{"n_layer": 8, "d_model": 384, "n_head": 6, "n_kv_head": 1, "head_dim": 64, "d_mlp": 1920, "vocab_size": 8192, "activation": "gelu", "norm": "layernorm", "norm_place": "pre", "norm_eps": 1e-05, "positions": "rope", "rope_base": 500000.0, "rope_fraction": 1.0, "qk_norm": false, "attn_scale": 0.125, "bias": "none", "tie_embeddings": true, "parallel_block": true, "init": "trunc", "init_std_qkv": 0.0293, "init_std_o": 0.00732, "init_std_up": 0.0293, "init_std_down": 0.00327, "optimizer": "soap_variant", "lr": 0.00559, "beta1": 0.95, "beta2": 0.99, "weight_decay": 0.073, "lr_head": 0.00652, "grad_clip": 1.0, "warmup_steps": 200, "schedule": "wsd", "decay_fraction": 0.802, "decay_shape": "linear", "final_lr_fraction": 0.1, "batch_tokens": 262144, "seq_len": 1024, "doc_mask": true, "train_tokens": 759400000, "steps": 2897, "dataset": "wikipedia_en"}
Each number is 500 + 50 x the weight over its row's rms, rounded and kept within 0 to 999. Layers, rows and columns count from 0. Numbers have three digits each. The size before them is the row's rms in percent of the matrix's.

# up: layer 2 MLP up, 1920x384, rms 0.161, rows 1349-1477, columns 48-95
# down: layer 2 MLP down (transposed), 1920x384, rms 0.143, rows 1349-1476, columns 48-95
up1349 100:575547511374470415481552470481551456510415516515475460479593552610433508526493528539421519409536565585582412437518500505402463528439527465549570
down1349 099:523452495568479538463502438482404530422513561516498580520448424519454537442323545491511483539477474508489525542447499429359496540493559470468452
up1350 102:390525538521488433498473538523493449512426493461517497417462509526435517486585469480600559512476520512416529498457483455579482520487516502465513
down1350 103:571477520424551572432544556570468457458486440476574547481491507461569549491442392554495576580528437440477443501579516460581521502502490562505449
up1351 095:496480461546571430479531428535530474572517510503491477492573469413520501568523483619448526478469481476548411472360480465484465464519433505499528
down1351 101:447431500587395492521517481529530462506514438484510482505471519404494508565506450486525355487460521451508537432507518460467436543484558532522429
up1352 098:453497470456484481490488497528558446634529488468536408537543519557547453532495621523460478446467514535493585560474563471629534525450489503493519
down1352 096:484466467514584501472570491552457620395484468504535448510611537492478557437479436513484527486546472542536422476500443517514494484514515541510437
up1353 099:512548441393495443498420485448490551438416460510528482512513544517511453496449509419544590532568477515495559488486515427492485493518465552508468
down1353 093:537574493417548476496535524462466544483544503488461562459544540484502485550477426533469594544432501515458527543569590488507518534483530419526483
up1354 093:506474471491547544622466517573554485501438498512478506472520532469453524497522467509467502543394581454560511508454502557498545510550433463573575
down1354 095:490532455513497452510448534470517423515517503464433487587464565485493569483545500429571534522493607531496538434492492534479525526524517456484480
up1355 099:544512477500510572474548549433574483439500597543511530526479537570519525470494521520414515547476524543471419510508524524482563531461493453519488
down1355 098:442451469399498521556466525557410445408565522436586430518470536586553435521399565435605369438494512465522463487550566522497401562478455495497486
up1356 098:506522470497487535623462500516416485499465487458472534552460503500564506549474505559483477548465584582559494548514543466511462507521432517520515
down1356 095:465502503408472526424504538506519513480482527552487553466497528577538569567592453540535429509509509484464528425428494467498499446496533513549531
up1357 091:413526431452548516517434568586519491394532512537446614479443438524521497521556515429531443539480499446555548528512534471507502445443585528458574
down1357 098:496466552472505462532490510469523569615413518518472509502472538447464570629544569594514478345535633540538403507489454517471471547444491500443461
up1358 107:548426514474504481506549500479461483608465531549531478451401486469513492461550439535431531344506480550471451547414444506501476502475570435467536
down1358 109:533533557428442522466479456533543517444572479509556449552496608533535563530435502496552513441533513479441490433510523492481473480550506575468477
up1359 103:551507503429551543500492568459490440509486484553468467505528537541448474553582621456534492489541502463536587555334483457487483548525447522495552
down1359 098:490500572476508409459572444600448535501567485415544543572507490473566556510481446412510580580475538550501497447525528547508489419479543406540457
up1360 101:445592512426481546466407464562543446487513461543494492428479457462430548496413477485399563495477508501602416503450506512512573409500461463531505
down1360 101:529526438540560481558486511451475520540560635533509557519503470480449485513412581489562477587592504454496444458532569471402480516460490509415453
up1361 093:473498506540544552526539437537532463532415554391534509453568437506445416520452404450473497500541433550466527372513505507546477469467625538485388
down1361 099:407486498546418525522541535452391491526392481466473590483469532489501498451547468488562546497394505435632485515461533511422433523552538507490441
up1362 095:497540530418564398415470498468488526531538442576448453547533497533459527510512500558444475462438568560418451427461468527571479550470433549565543
down1362 100:461602435534532433531435428461516604494461545475441405490458488463540419505452470493487531424463452521570429538486515503381530485379502494504461
up1363 101:423535471405512486504498463420498477486387549512533466414541487497505524493525492506510490459438399512455475491408459407529415512536451520446496
down1363 107:528476520530603544500520476431516445545557479493564488448498475479462509502551499491473489515456439496463484479595501465515474491403330527389498
up1364 094:465491539530561492503575420455418524544522517478511517508566420477442535553473474568495523545469478539538450455565552483506503451455487487509458
down1364 092:439550512485431530514436548506557509471443499495487401474427554449497569496594527507546555428579498554540482451449455472520527563472497482478524
up1365 103:523506523485474515478518430575474484469555548575460556506599643444518522464499540504451483486521475517453499451572474501497573456497428606521503
down1365 105:536606475476446482475474423493472487561527443449561534522417566466472475464528492490490534460465477429476542462482663511444524440491487534542413
up1366 105:561457522489569485436455417450566535556524456560512517515533421443498581422533468492507579513512367492509524453510464433456470430478548526423487
down1366 107:507483564453532556482512442490465488518463469435568552447494588494523444600377489496526464504545573504460419447527512512508618597529469489479465
up1367 094:539593569532463506539487490433606446488443492531485457475459483508456490462501470419472502548398473467496493432431520511553429460420505505455475
down1367 096:512516403477533476484471478513510525429517487488433494463473467589607495399515524549445470499525494554511511483623441570559424575524514439469512
up1368 113:498540380459520530516532438565456484570472559514492467526509494461564563596546473538440490505389494530486512446455465602444588469495551478414515
down1368 109:525583474355494513490536448518473425541442554507470510482505506421455467531640533471443540562467416450459527410513505484548560511501430518507554
up1369 102:481453494439491533573412488509545567498644570464397455487459554512492443573492468530472468473473469526527456519504511549542494497520514478500427
down1369 114:514495514522511531618592468440468513483624497485516518660529499451474469549529513504541545572482461531406571528391531519437485495508519527556436
up1370 101:442492431445490546552459487593492548494425463485527551510554536527548521492483488564482456524366442535524542494494492438487450526420403421504538
down1370 096:474516573552521497555442520545491505530526496575542487504422567516511411438509462422394550411543517470497513471502496528483505474492466569545511
up1371 098:452516467643519451571534451556568478504411456545493495479498491576472458541461442543471581554520529489439414486550444512528535449473530526456499
down1371 095:530497478385548691473485585502476531507519549544448464543444436394451594423512519539450524486466527543535498470502541460473534583500533499566517
up1372 103:522560443540452414520571464496440472388472471559483513466541442463456495531497522527405526497577524527428506501554586565531469519476515471492392
down1372 099:508470416502515600580420528452582528549486399442525548545417523545551484587375488498517557569482443527599468544447442489497530578465481445367535
up1373 097:472477426494494456539479504467588548446544495409549490405573564493423506543473421507573561483413479483514546531503496505486490475636503556519552
down1373 100:595547558508435528585579536439499480377531484566528517535460541577522529445508547506520480486526477525473470531428482526564482480507438527486479
up1374 100:458484465425431482557496472444479557408478474509503447463498471541530526478550460452494537502458532547556421528493445501480445522432437515457518
down1374 095:528477419542473440403533520567569465491639561555482524503568523436495528433426565481519488544532509456416527454472559603515509395528481492576562
up1375 097:522457593497537457461547496487458417489426418479547490450476477586491540547544461524491446558408591506408409509480417433422516465528511536559493
down1375 097:505475490461322577407444511480498529470516489411445450454521489511488464536622542471382587521561502549468602540448444502458510494608492556506471
up1376 098:460523497396486506495403370491512516443534453423520422483509478438507518547472577512462491566591444587593451548476527569503586499534470503410535
down1376 108:505511562574420444519520531453435569487412480525474456471426524501542513492507512510474474525465488532502437448547538479481517480388542485487462
up1377 100:457515521440475563530433489443549509513503537487456506534527546442593535478515466522453476495460455532442456434479518516528483484486522447426563
down1377 093:546513600489558458479592597561453497494485385493494414492479441458460488515447482484495495453642524452508524587520480571415518490526482456515477
up1378 099:439409586507465492546445501480492503498478505486440461556556565476530540523481461428527471568465481577518503416430546555529464497477491510434598
down1378 089:518515491488484496432497482565502482530515509530514453491468498442467418555563508530461542465581590474528569583485575477484454460469572458450436
up1379 098:516497505394529507412484489496501444540491493458570509470493453535556492482495576543609491423483457460462522454580487419496443522587479552483489
down1379 078:478500464555490428505476532497451529487434424548464463483462548507380526493561464494438528562460569552463471521380489561511535523406534519557463
up1380 108:519474565584479554490505522558521452568521480491497482383496502435548530511469531461479448552603556424481498524533545515475511509462395473422487
down1380 104:497466558583482448558482479388477409544476466478477451467589572504474538492452587531552482543475527538444508442527524565525556493493551486475553
up1381 101:507487501514481538476432515475631516486480502470577527555507436443541548405504412459475508569516534551504505432517501518539522495452569495521538
down1381 105:510498545498558438512574516460486470501526440537376456348494433546451505611538506545474405487497375436388570554536533524414534498462373489490454
up1382 101:462484448496495512419485462519498532534504399464426407601595507541502516480514546499489513571411481560446399566521618489534524471540607473507441
down1382 102:481595552491497496481435532522514382462476616463584442397494508447510486440492549449457522527507437501513526446477590560441497570542553535455500
up1383 100:473528582571526541518559501606473524547407531582455510528470546451509380545508581527539519451544484448421544574500426511500478537481546537361536
down1383 103:440513504492551462430488565501521535525587425510501514520465506550485590538507485560495518455498444478541419471549532479463558478478554503537525
up1384 105:441505525568471474567495444490569567506448472426495457570576473466580494503478525431448423504539490621528517480452434573433477423457466356498498
down1384 094:435518466474516445499563515620430479511521449526482540452517485494534459532513474537408574406533468433412332469556485481544402541445519518474461
up1385 100:504553500552449438515514530571545493404450431491429423464589559478565452568517501536476580470448395565412540596491489508450617512534442542483436
down1385 107:532480563507454506485462526499472438391492431535509563485554375428433554525514536460497514391516572458516552634447439517585444434535547527540460
up1386 100:476502571483598490546467533499486440547589578527554456455556468535485459596547670546393451397477553506566473488525472434448501519505508520436512
down1386 105:492468494502534441573431542527579531506497585470507540552431526519567478590420455499491462473509573543486610535566421458534531442563504536542506
up1387 104:411551534557495447556448412611472544434458471467467527558547498464537487496480457505424479522518554566392482435497448524418423533464420460533483
down1387 105:530453540587462504562451458487546554407453464439506593508479518539530520473534592454431411563508449494394413484544493555516563419512477503552618
up1388 102:447576461442440499375531517504580477442513440581500446497461514610512559527534482506530499534616517547551506516531481560473426556488507510582407
down1388 101:414493547555572508557453495571324580574532607396510508484552443514474508407529446433469456528569497543576478412489572585433362480563461477448523
up1389 111:479504500467465545587488435436467507492532461504516506543516559508500477596564495502407531427518442463541490486446504512447484457509558512520438
down1389 104:462517491374457488555499560424494421498370491526556532548497518484591475464497524488480521473543496465482583480485451546528536570531485514621487
up1390 095:413560576572419410541546542520477547509431481528543577578446525493465474547504470441486480520517507480475521505501502510505370523456518476571570
down1390 101:489454448599476506398538394522517446500506495466464576517497431534466410599501564522398440448495594521487370571518518470506505593473563445454580
up1391 106:496519456533566515420489461438404549565426475528565548426481494525573538448472533533414611523498492536484483400461519432520471601465486536477475
down1391 106:545523531547456532482449579469509570510489509470494511515504513450521556451504432440639483592499564528524466478424463481512521510515477448562411
up1392 109:419489449491488444545501489445530567513452558453530554541571485428519585436551611501596494510565385600533371470479641467506473506437464444474513
down1392 108:418476603488570496529536478457524542549446505573553474480563484590458459494467388528360496471466554527442587484449377398525466527447503489548551
up1393 098:529557574468496448587388550459552498538499436471499527465487531489475483474449423524439391540460528492465520545492432486506431445414482515597502
down1393 088:499487339518441559439508464526557477476470565514475502550516538482460567568450557533655556558453466553557523465490476496422542536601543507487507
up1394 103:418484463507552526478562520447402494564533503525487457544524397546387478492452559431436637513435518508478505466566478562449379515486551575474449
down1394 094:531508537479419435487467577481633472450468422506495490424412553409597515436470424550448434465513506503524572507495540433503553452479495469540465
up1395 100:498496509466551550465551462422519516534567504467522414565488426593418492453503516629516513541484458474420466557390510573544358480551479499552470
down1395 095:509545452407470496559491432547464492503549511517511553364446514505510528423511473486530531482461514545544551496447520499400532528569618453482571
up1396 100:517489522539501525573495510477530556493638479433564464546498519465472469544392575495523545493565597547507537480510536469521459462531486487506543
down1396 109:508430487516467419503531547507456490549422516459584527515543521497524528516501572542443450516488500547608419491506540526529532503503427514427370
up1397 106:601480552449554550458427526425466373489515473548462541405496475455488503545517458494563481479540488523491526643535473449451473505415423431456465
down1397 106:603587471485479522478483448542513519401488501517510549545518514485530484463432507485542620513586556511488480454535430496462495464548520457461477
up1398 101:422450562532483534434506550492522472526481474486471547550557478503459452484581559476541486635534495476494536515421485496593554516561474504447447
down1398 093:550422384501504527555508569452576531452527536405447551505519527485553577506476534512464595495588507581469525504471552537404505417489545461533467
up1399 099:474494528525523578438485447497487457553487488548529507508535395554500523521453394505472539528532487507500586454485515461470586498489448469497476
down1399 100:580557508549577489405630525576458428560537525508475607479497469442452559407526438543551442420529543570548497503445542576483439482526493456425536
up1400 097:468417549429544495548500542417521507487541470478515413504478529513500499476511453508471574543480461504413525584464520521438455542514519526482425
down1400 103:464412464465435465512544560513497533448500508533362551552573468506465419497480549473440491520551483521517420468572535456539416567448527414521530
up1401 087:530578588581513519508454449554506502499567485463475597480435399479473536641410410536512545541528480461464471512449544516450466401525527603507470
down1401 104:424499519457483513468412449425487475490424486538460475433395541570553518543365492463537497529621548530441502447629527471462655482532456499483500
up1402 099:499452520489566459461498587536439573482536492554525501530499544527461504454467603576460494594488572569452451531465438473460646526477532523422544
down1402 106:408445514521448450503487540458558517481477523469469544480559518560478447476554451411496530508426421529503481502449564528489475542530418477565518
up1403 107:562520546554531550427516496608460510408480569602469514597474573503432555547457435451558533478500505428626491505436473467502504468376464418490528
down1403 111:463415501567492579562605492576495484525453537460510508528506559466534607548540470390542438489518564601524500539458502487515553557428515486484536
up1404 098:604493452601397509401491510655651497542506557519484448461507483563547439502526570588547549488534455480444571526454527604419455596517484545508480
down1404 094:464537578518557548477555485454319512504524472566553523455503479486497524421579428451495453579665562496536547531559480395479502466500496454538492
up1405 101:498453570537483522516456437485452530502508465447528563513462488495493523604476443521459497548435516456569438547571482465423519514477428499346479
down1405 102:534465530454497586460503514420547515468484403516627500434501591460529515437491443494616477517463563563432499573405454521497507491493493462545533
up1406 098:442493383550435559602482529514584545478460486484466433516521546504438503543536511502510397467544482348494497447545418512504506471623417473478560
down1406 093:426506430552536443539548448423488479410523463548440478493412463503601464465558505564487567506516528647449513458472497492479584487455549508561481
up1407 099:444528478504505426451501474480437535486543495489579434533558419438452609479492439527493485511482556453427484445513421460486524490460470521525535
down1407 103:572537576497521472548551453539489405503474481565467517457442503453561530481444452471535470453517493532554370452507481490519484526533532497489425
up1408 095:551520493530563565489401497483536488560577550514603469433467442559482482476482502537407501495547537520491495489445468345552453430583471523527587
down1408 107:514569454506550519452469533447534463469398593444482453404450446488444546574445432506439475471590484559512461478485552447393560397530520545488478
up1409 106:490495474487530415457471458475552509511513529444561581555363501507569565473432542531533489472510424478467432502506525512556471557567483354521517
down1409 109:587409460573410508516405599547435443509423462471452449546571508492464452521508571520549503515458481543521539507469485463435493499483604541500407
up1410 098:558619518445602571510500424506537483533539491487485505558547560503480544525558501501541520439523486580576468486477497487498542444478566468513548
down1410 100:493502339591518493471486571507522443570483453535422507554542491474506512446503527577523454492468553506474527465477471560524440483540501509488379
up1411 088:393570434512503452403532489415465521493429484464519556415574496541460451523500522505466515473524497491502588499402465583501499486581480521500548
down1411 086:520417547518512550530533478517596444464510450480554487507440464560470477499371399641556502513516550511526531404594621399542490517513509459433528
up1412 110:600510472482369515490520412459475550500473466505462485494499483448428553511529527403498510428413441519465500546457533521529449476440497438462515
down1412 115:462486448510540539556482476481549441437634472512555455432570418527563544416536547536475534534520515557487538551493606477473530487543544516490586
up1413 103:550523509557576552532472467436532432397563516516555566583428456534438566408591527468473478488464538461562575481459439540567528521439516495495420
down1413 098:493513455480358494546517584484543505488359454472452512504532465464521516431502570514574589531501490508498470461554508439436513526517474592429486
up1414 095:423448502518533485500493584534471414564475468531491427477472481512554526580493593484488411458466484528475501359411399509589499506562445484456479
down1414 099:554496426477569561548527490468458476525588594498456534444628536474498487429486458452480577512421531527532517534555505564453493487489568431523573
up1415 097:580511480533439501454509495517512510574444505523503563504537491515440504455520487521542497518445457551434534491624547532543438464501549539457372
down1415 098:472509491546586510548472469478446542619507463474550502466536477509624484530440485369472374489465554515471543520556504556476508388492449435507562
up1416 104:469500534604429595467586585504549477496448535511535616571579517521569562478562490447498532613489460512557503509512433509500489490576551494526575
down1416 080:487532436447493481530444458404449487426484541516455511473487509529464435530455512580462542434484564515522436479484523593492563512484517486537427
up1417 097:480560429464409528468495482483502497526386497481509525468528516601448431558532505462440448403522408590468525557511498456479485576529526511538519
down1417 101:551462546383546495439480428490458494570447507523559395510546474405545453507492561566502494430531530458564515477514514463448484441588489545496480
up1418 102:509443450546584529578575404495482444468446505430480472464511541461470562587491496471647482486556619514560472465544501499474451547453435512413448
down1418 097:475637489535572491511555496546527459555503485422490516433488483530541439500441381463463512579461583464381516472460483480441476441412551518467525
up1419 097:513481509580534474495432363490471410452505495534551562493566502552388478518608489528517541419423618497538486564445568556482485453467510477476482
down1419 111:414554452544500487496484475474522429478588484555562442548521514490509455438559504417507519426518511451516542515445492544543426445380468518528493
up1420 097:610422543444611478455470406501487436529579532448571426428484471508658414485463533571574523501569482531443525513504478582544432492536550579498471
down1420 100:515417534619534578547477441494494526461467609448610466354497472471475532468465494467460564522563468485479550396490553499552567583468555459413483
up1421 093:412519582480471478558452443421454528484444499496510464447438469533439467565542434393380428485434533546455492416547434519538510480560460445501490
down1421 101:493474463603491572427444498423491570540466563498531551427528388544463480494504521530479466451566473461514534513462461621358511537467487424612589
up1422 099:446500492530430511350585631526384513483484439499514508535640457441529514621472444551473476456542359520473521529440492483567454492518557381594519
down1422 094:449521460530527441473385413508534559492563560468551548549488519485403506374555561511495523534445583445521417528492440480470551565499473527440566
up1423 093:540548366459505478453502457624531524456454560563526500501485607434450481408397539558461590536506523497494462476476468466464487550577636538504513
down1423 093:509465551510432425497565520494466448419549407375562445515492462569485414562564540537486518430505419553441529451522509575575424532562525481503384
up1424 102:565536426550498510530473485461648506504592468439504425498453445471474522497530512524429542502507480537536501517437543424515487527503543424587495
down1424 087:491462518428485502458505429494396419425390419530474518460583451531473523491469498482580477459390451391506523529464533532590481465521491474553474
up1425 094:469443535488510469556501551504453465532546405398435518510551543509470488499512505462415533447537564496517411499513588566578471600466412500452397
down1425 095:480523541592497481506433553468539563455530495445471478507472498514420570489527432435496498518458498446560526455542485597406473580558588444505521
up1426 100:531525555428393465447580439477444547604524502533502510507454491548540548478535533553408459543497517470517470580598552394510421529530561470393493
down1426 100:447506533496578557582447469569451474507508496543486472577471604594445524526499483449490617482508508553397474439517510453487482505545581562410485
up1427 090:484538474507541498560457492573515451501472418466596424472517450471510553506527497585442384524528525459419532502440521489552460529421516567525510
down1427 102:537487451381418427584517535552486519427497471496522446517454424436488507523493497514445563586546471584484489533501410598512538521527473456494498
up1428 093:526589474524517459452453395544438524498530464485519501457530397542547429567485526501588504522518537460511515511399501516557513580524414499624502
down1428 098:571456486537641381596563546548505497477475565498574519494596491511519532495602426524524447480507419499489517518440516476453411487482441646497571
up1429 100:471476557515505461477569469546511523503593501442497482525492554591517519418464484542434547453477519495397458457540406560579444516552523494599519
down1429 103:468466562535572432516517531574490397528538472537486411473575478481431421483506537467519492535445422429513491513517443551494574590541581519427473
up1430 100:582594505502529508446474571520439477542531522515574467394553553528553466506549552475473520461529428568469436511478531485528548533569501548529513
down1430 108:528478555485496575579453547520552366543455508508476484495515434504520514527469457549454483543503485583509532480466534499530523497485431524382446
up1431 101:508494548518416448525488481464447558415568486488462573479582532533508543527550514522542461522442465527482462501605518450419478551406547583428504
down1431 096:495571465474490504465547633517584453449488512525532418423493433474567506511473547546453599428474394495497460460428460389553563506540595454555483
up1432 097:457456470538450547549556513565538507584459576582416524517423506425513493449507521466451534469573499482519516521592542563498473481472593450493486
down1432 097:507567432463461466564451473526479456434437419540529585387575479526490605506436594499586481564514463550520591496579485510611472444588516452584491
up1433 096:516464473519468541532507449509502478576418510506459512463508414529549516507506548478496438514511515428503630519519493534633481440530509491479505
down1433 095:425501522569511516456421509504618431526591530518514463434465520549455513557504401455512518456498437518429458447499477498544525475489501546567517
up1434 102:523458487567487453370540459451537455535475462454478513517585465484491439546432552545453401474482453436481556501474493571480553500488503462512570
down1434 112:577512584501443491444506530439483520482477589522399587506523472438552400516452469573483542595524352454468481515548536535508487520412475462533552
up1435 095:494472496638488568581478583594482476395486531422441435479495458424429547467511558493528564491503537500463508485598504557499492531446508463602490
down1435 090:441523528418527530448556552454488480561539557592545549409550584418491504538635493513450540494534526525592431466406462485466432554492558574466463
up1436 098:484463561501525567494471502524531559560483488501508449499524467517481501564489548491413524522463479497575382537475513487468485457477488492458502
down1436 098:526492477469474420475612503446527424514435547476498514651450525531484471538505549483469533558447524487488519444569436513517586491444505460501494
up1437 103:529549481485594406442446439558534507496443430475531537382443551487549515494522543551433490468476503522488479462454538536503474486533526512446436
down1437 098:518406407473492546582528514514447504505488535565551544538521545406514491496651498467453563560544509442551459492524484493465544548519423536536422
up1438 096:539487436429488481564506498482569524482491484507482498489411495593495610468415473407530581426555546533546490539516487533485475477479646560542491
down1438 109:508457544488465521452464546515519533436536587436498455434478504472416418538516507483452540441532419437597444498498474562589618515480453505509562
up1439 099:525529456532499537447444458466475530427479471541482479475523498473422470505500460512513450538499585473480546342549444445531466422530476494545501
down1439 110:436489490510438440527483529553493474493485483415507526587546493558533567482452521500467471443523463537517466575481547537559470523498479560527581
up1440 097:532587554448596459520519373500528486413531362495533547396526496439552517499437438531542468606526483493476528453472499456387512438476480467510418
down1440 092:470523505499482528540473592525510476501554527524497454510524524495416572536475498482453500431548496515497453514439528504537569469582593497533478
up1441 105:497572452472429563580501478409459475520484459494428501415430442536480498545473486527447497491474471403497463522524476531443538469431548444444524
down1441 098:544468530530517492450561510480510592387551383526557522513562462468488466538617409434477520497546505588562552465515545524621490486600432548570415
up1442 099:647547527469571541506450526492536505534550465522457430484488544531556427464443474545441423379557510402469556555488514496557494532432527515429517
down1442 106:430431615457468398566624485470544529550458498500508501576552556460462486521454531525452522461499427502591599524524450560484372501564549503532525
up1443 102:542581463519520577386496448489537480540465578441510429541468554480514466518542562515452428437513429464547520570608416479523360514499492502493458
down1443 100:493541525454456462512571408611454491538456551540484596585449506484526554510490411542562537553486476513463406553514497422490568520483488546505451
up1444 103:466511553508482567497441472443401551496477455531511498455415490493492456458475512413502497495432471502482472437487358463527372478424540436463450
down1444 087:567484485455476427550489575483470581501435553404575505579447530530463459510531500548611589426450552453515478482510535503530550608493483577449564
up1445 102:493392552579550520442460406465513517535538549463444470478528590483440524537468470498434539461487338591517429580436429504474470555579605461572487
down1445 101:548524492537550579488575391471533459568486406575566456496623502567472492591462506475607557471448509473506464493531485564551453521495492492484518
up1446 107:402501545477408485538554510454514509447531519415442584446598561432497593467339464482543469446567403473432553480517630495538478513458501468453515
down1446 105:601486524462517531455561534511508418512436475510505536529483491477523571504561512496464548352439595564501454407536476546555508468531562465534561
up1447 097:518475563540542482501455495509530485521517503428446460579538551467503542557522465435463592507470395463533478475507433432522534404400525480522521
down1447 102:583542521446530534490442474477406562460518427452518550551447500556598491491578656488544392486499428388493525523498562524509502495526512463412507
up1448 102:453464463474524500485471543573420545461493462542504498506493677620506527471478511522526474476504528534482557543536527618565411476562473499549548
down1448 097:524576449464461477508515539545573412540473477474540538526488437440533493563542535437464496506553504447487435505616529442453561511462431517384491
up1449 100:462426539515583489447526520554510474477463481537450488476503526607510562524491438499469548485548519452455543470457408526420538486534461463518481
down1449 103:568506435493435529517485590519504484547446546528552606466390484488513570464563538475529573489458437474420498528588621559476519609484572479590460
up1450 099:504560561553492440582549426561549375514378488481597455480523531571474503567481479559591528480528577477545598490576531483538508527522456485509511
down1450 099:491523391498488546582494537511515576551532498565454566564501577479438596515445474518457506492524515526572502494497590543561452576384528480556540
up1451 099:485547509500457485459478488540517507502456634529524483532520481481533500530426572530527573486566470471520576414537437471600456479577553374470557
down1451 104:522572439444543528558653442459502431578464470521587615488605504502590514462497457526524432533508502558597449536525560506522500484522407468591510
up1452 101:487477554448495549501477564448439400461542480537496511551545514437496530536490510563522502504514491390506443411548582428527524409524464530529446
down1452 114:518382493430441508506409451505475462457586573536525423463603475491434481520515516554490464574509541484556491536428517520536507560575526360545484
up1453 100:572568523487545476497508445493531569516501507538478474529499548441438554554551497448480472459444436508511533497508468560549434540480506421534534
down1453 092:492431413536552562588488541526525408462529542452411447438448465503583454452522477484545511460476516470620462519614477477449604575512535510466442
up1454 102:455529421470477469564498536460487389522461416388482509500552499484518384531518543486535451509487619554423509490499556465547491482471514604476425
down1454 087:543504483530506456565523452522528525563491598512497554544517509418502604536565442527513519470530468481562510398475389510484480533552491513498556
up1455 097:520384523599425488536559446508469472514430465497481416519490495501520496533427500487547476448421538566507542519525580578500558541496587444481516
down1455 105:432393513571517487610456564509488560489476438461468414580451553363494502544532485411472414446445447480544535525549515461594478484506537499467549
up1456 098:460490570525517535555586576288471503500465486472523497484569527476528481479536515465534384441553538564536547471475510474514439515523482456521514
down1456 097:537500481466504513413522505586531503547457497447464524533543462476491569517454489475475527472507525517520504375453491452448477538507524557533473
up1457 095:524456593507547594531485455539418536542446423537496520464506462495479448532516515562443518455542536572445565533452477560447501463542510502457505
down1457 099:468525485563525499381473552509491567481471592561553488483531502492409485519493532516475542441448550413501505567491557505551529491572424403486527
up1458 093:488536575500525493490484446542554521464514410487480506511557481489489488559493405420491525522455478512573547502425504535572531398516591444481618
down1458 097:476500417539528480454471493431463558568410469485509613500445432490583425526572528474418447542526491538502500576551447444564506530438469583453420
up1459 104:435487559485551501439537527490544476548565524383541483445471470544538567424427583512469445467536489488541507569531538565417512435544484492548517
down1459 105:411512539570428546443459519459546449439505492484490453520504487579461440473546585536543438507575439432470519568494506492567643489531498523416467
up1460 102:486433544487543491411457422509420550548425557461489493494484434561462598490462473596404511543436471390493460537411545496614522532512517485513459
down1460 105:521511434474423473511546500454428486473485486413517469509561532491573438460584476529495543414473557515471438491527530402546462522477444491509410
up1461 096:464551520542545499426469525562433480482517465545517444502492539455546517601508483495483496456477435494557473460555460492513431415468528467482500
down1461 109:480473571514518496499466550481418429512590529469598542456428527479504471487508410496512531483480523512424555578506493494569551542494555477502519
up1462 095:496510394545501483488574510468526465550462562504483427463607532476454436422585642584448513446588505547635514490545392561517441474461552458478529
down1462 108:466505469523497511586534470525542527505509510454428482475545519508605457492502493554612502491412588494484533414412449511476536499442444526466536
up1463 106:419631538527489488616535432457470497466488465556490455515579407452499588591458549425491446527498554523527477500442635532561437503507459527530477
down1463 113:546530422585458449415496590444504513503488431520566474531483511596576530471531533513475517498513550513498570487498511598492491609437525561451526
up1464 100:526525535496517456420480517511490445476480531458519551535516535436561501455522525450513426479520425379534500483507488495470505487455618497559470
down1464 100:469498476583431523568483497393501519539594469525555549416592501500439473576494480491455481513468428501485477519411448453609515525616459592547568
up1465 096:500486594560473549571400484507554524467535580571502470498469480474341519529544502513469539578444462464652491607529464513529501416536494549534474
down1465 097:504492480494544499531530554551466519506516549545431534538584519471400578481446485405525474475485501498365481362463497484568547548473547454537467
up1466 104:491444519476525427456589517465466514445541444542407482521634535565464541577471479468498521512471493453508486490447557614412490496367451462520504
down1466 093:604454426435456483568432440501471574526514564429499561463505534484505465514516469613520496434517644551511513434495485485559418433523519446418487
up1467 100:475430617515479469468506517519558513459478506552560634496517582496407532409519514575522564500439393466462454467426440415454591522551638498545486
down1467 100:463508482493468576511579466499485464462473467528569430458487486449495562512446482433453463481428522489464463515549475524596531509556391582470506
up1468 100:422494562518455565553632488491466638493528463588466478515554555552396613453526526506532510502536468460532448536575448428512608564492501471478465
down1468 092:526494438423579410449359463474571425449434525546502527543453541533545480469496522422531550438484515450464475463356545496496554418546471527562528
up1469 096:498522475481440453443487475568591506475527382619443491527462456459501433585486597619493466502529500556534525494512529558452574544480504576491460
down1469 094:473461477571508566557414446479469601502434476411525501597473526552446475529465449449555499452492502403492461504571526579502506528435517528520527
up1470 090:560528532507536531439502486445497531465546439497523448476532535400519490383422522493516449482600467418523486436574533521524527574563536492516449
down1470 097:512430600546539530490524532502591461539376493435456433564559442560572564532439528502440465430549513521551511503444458537513556507551592413526476
up1471 107:476562521398492459539521427469481473579499509468489486578508437534502469493538505367482542487441417510579517505560499518432477505465486387467511
down1471 101:536521576550447610510536516545490474473456519506483489498399500463513519448483456491403524482526567390422553404473504516542491565483491581417410
up1472 096:510473556469525498492398496500497504517485423526503505517471565550417487517541514561509525487514415465522504406557418510512487487452514497495538
down1472 110:386530533518551606518526478585493493492492362507465511432525542462427529478481473460559555545471557530514444533565491423492475445443498508508470
up1473 096:503504524514467529456470573489549490519470466441445470496529445478510519581549632436487510523504431512523521431443472454515508526549429468457566
down1473 091:523504530421467482503491451462471431387421499486480618469472439515455561470485408497524428519479413513505486443399520564477421560467488550568530
up1474 103:445485519621482582499579490489477522521531517440440557482437442486395567429469448561402483495431464442552501423567512484479492525422550482467494
down1474 100:573471521428461571458468543435531494471409553533542604609535660566517443527529556528502454549485508552513489520442548465471599568531488503535582
up1475 102:617590466499461530478475450466529452440451515412499508533475539506446535467479452458498480469540589496437515486474465538477554466475485441425435
down1475 089:466475438418526461539498536534453521512633391551541472444501520558493499509488564521489490516517479461556495553539509504497456528475480540591494
up1476 102:414456616506461561447517475533565493605536497477514485461482445458391492471538504496429525586431583515449435482415486558497477507508552472539513
down1476 105:534502453410363521521521580520572576514590435434555530483582568587585588519462520428470467531503559401608501510497515507553551512486556410537582
up1477 104:521491491457441470521470553462531503569521483446503467398601576492528482501590512520487549524501520558483511388525400508460513521583488538481506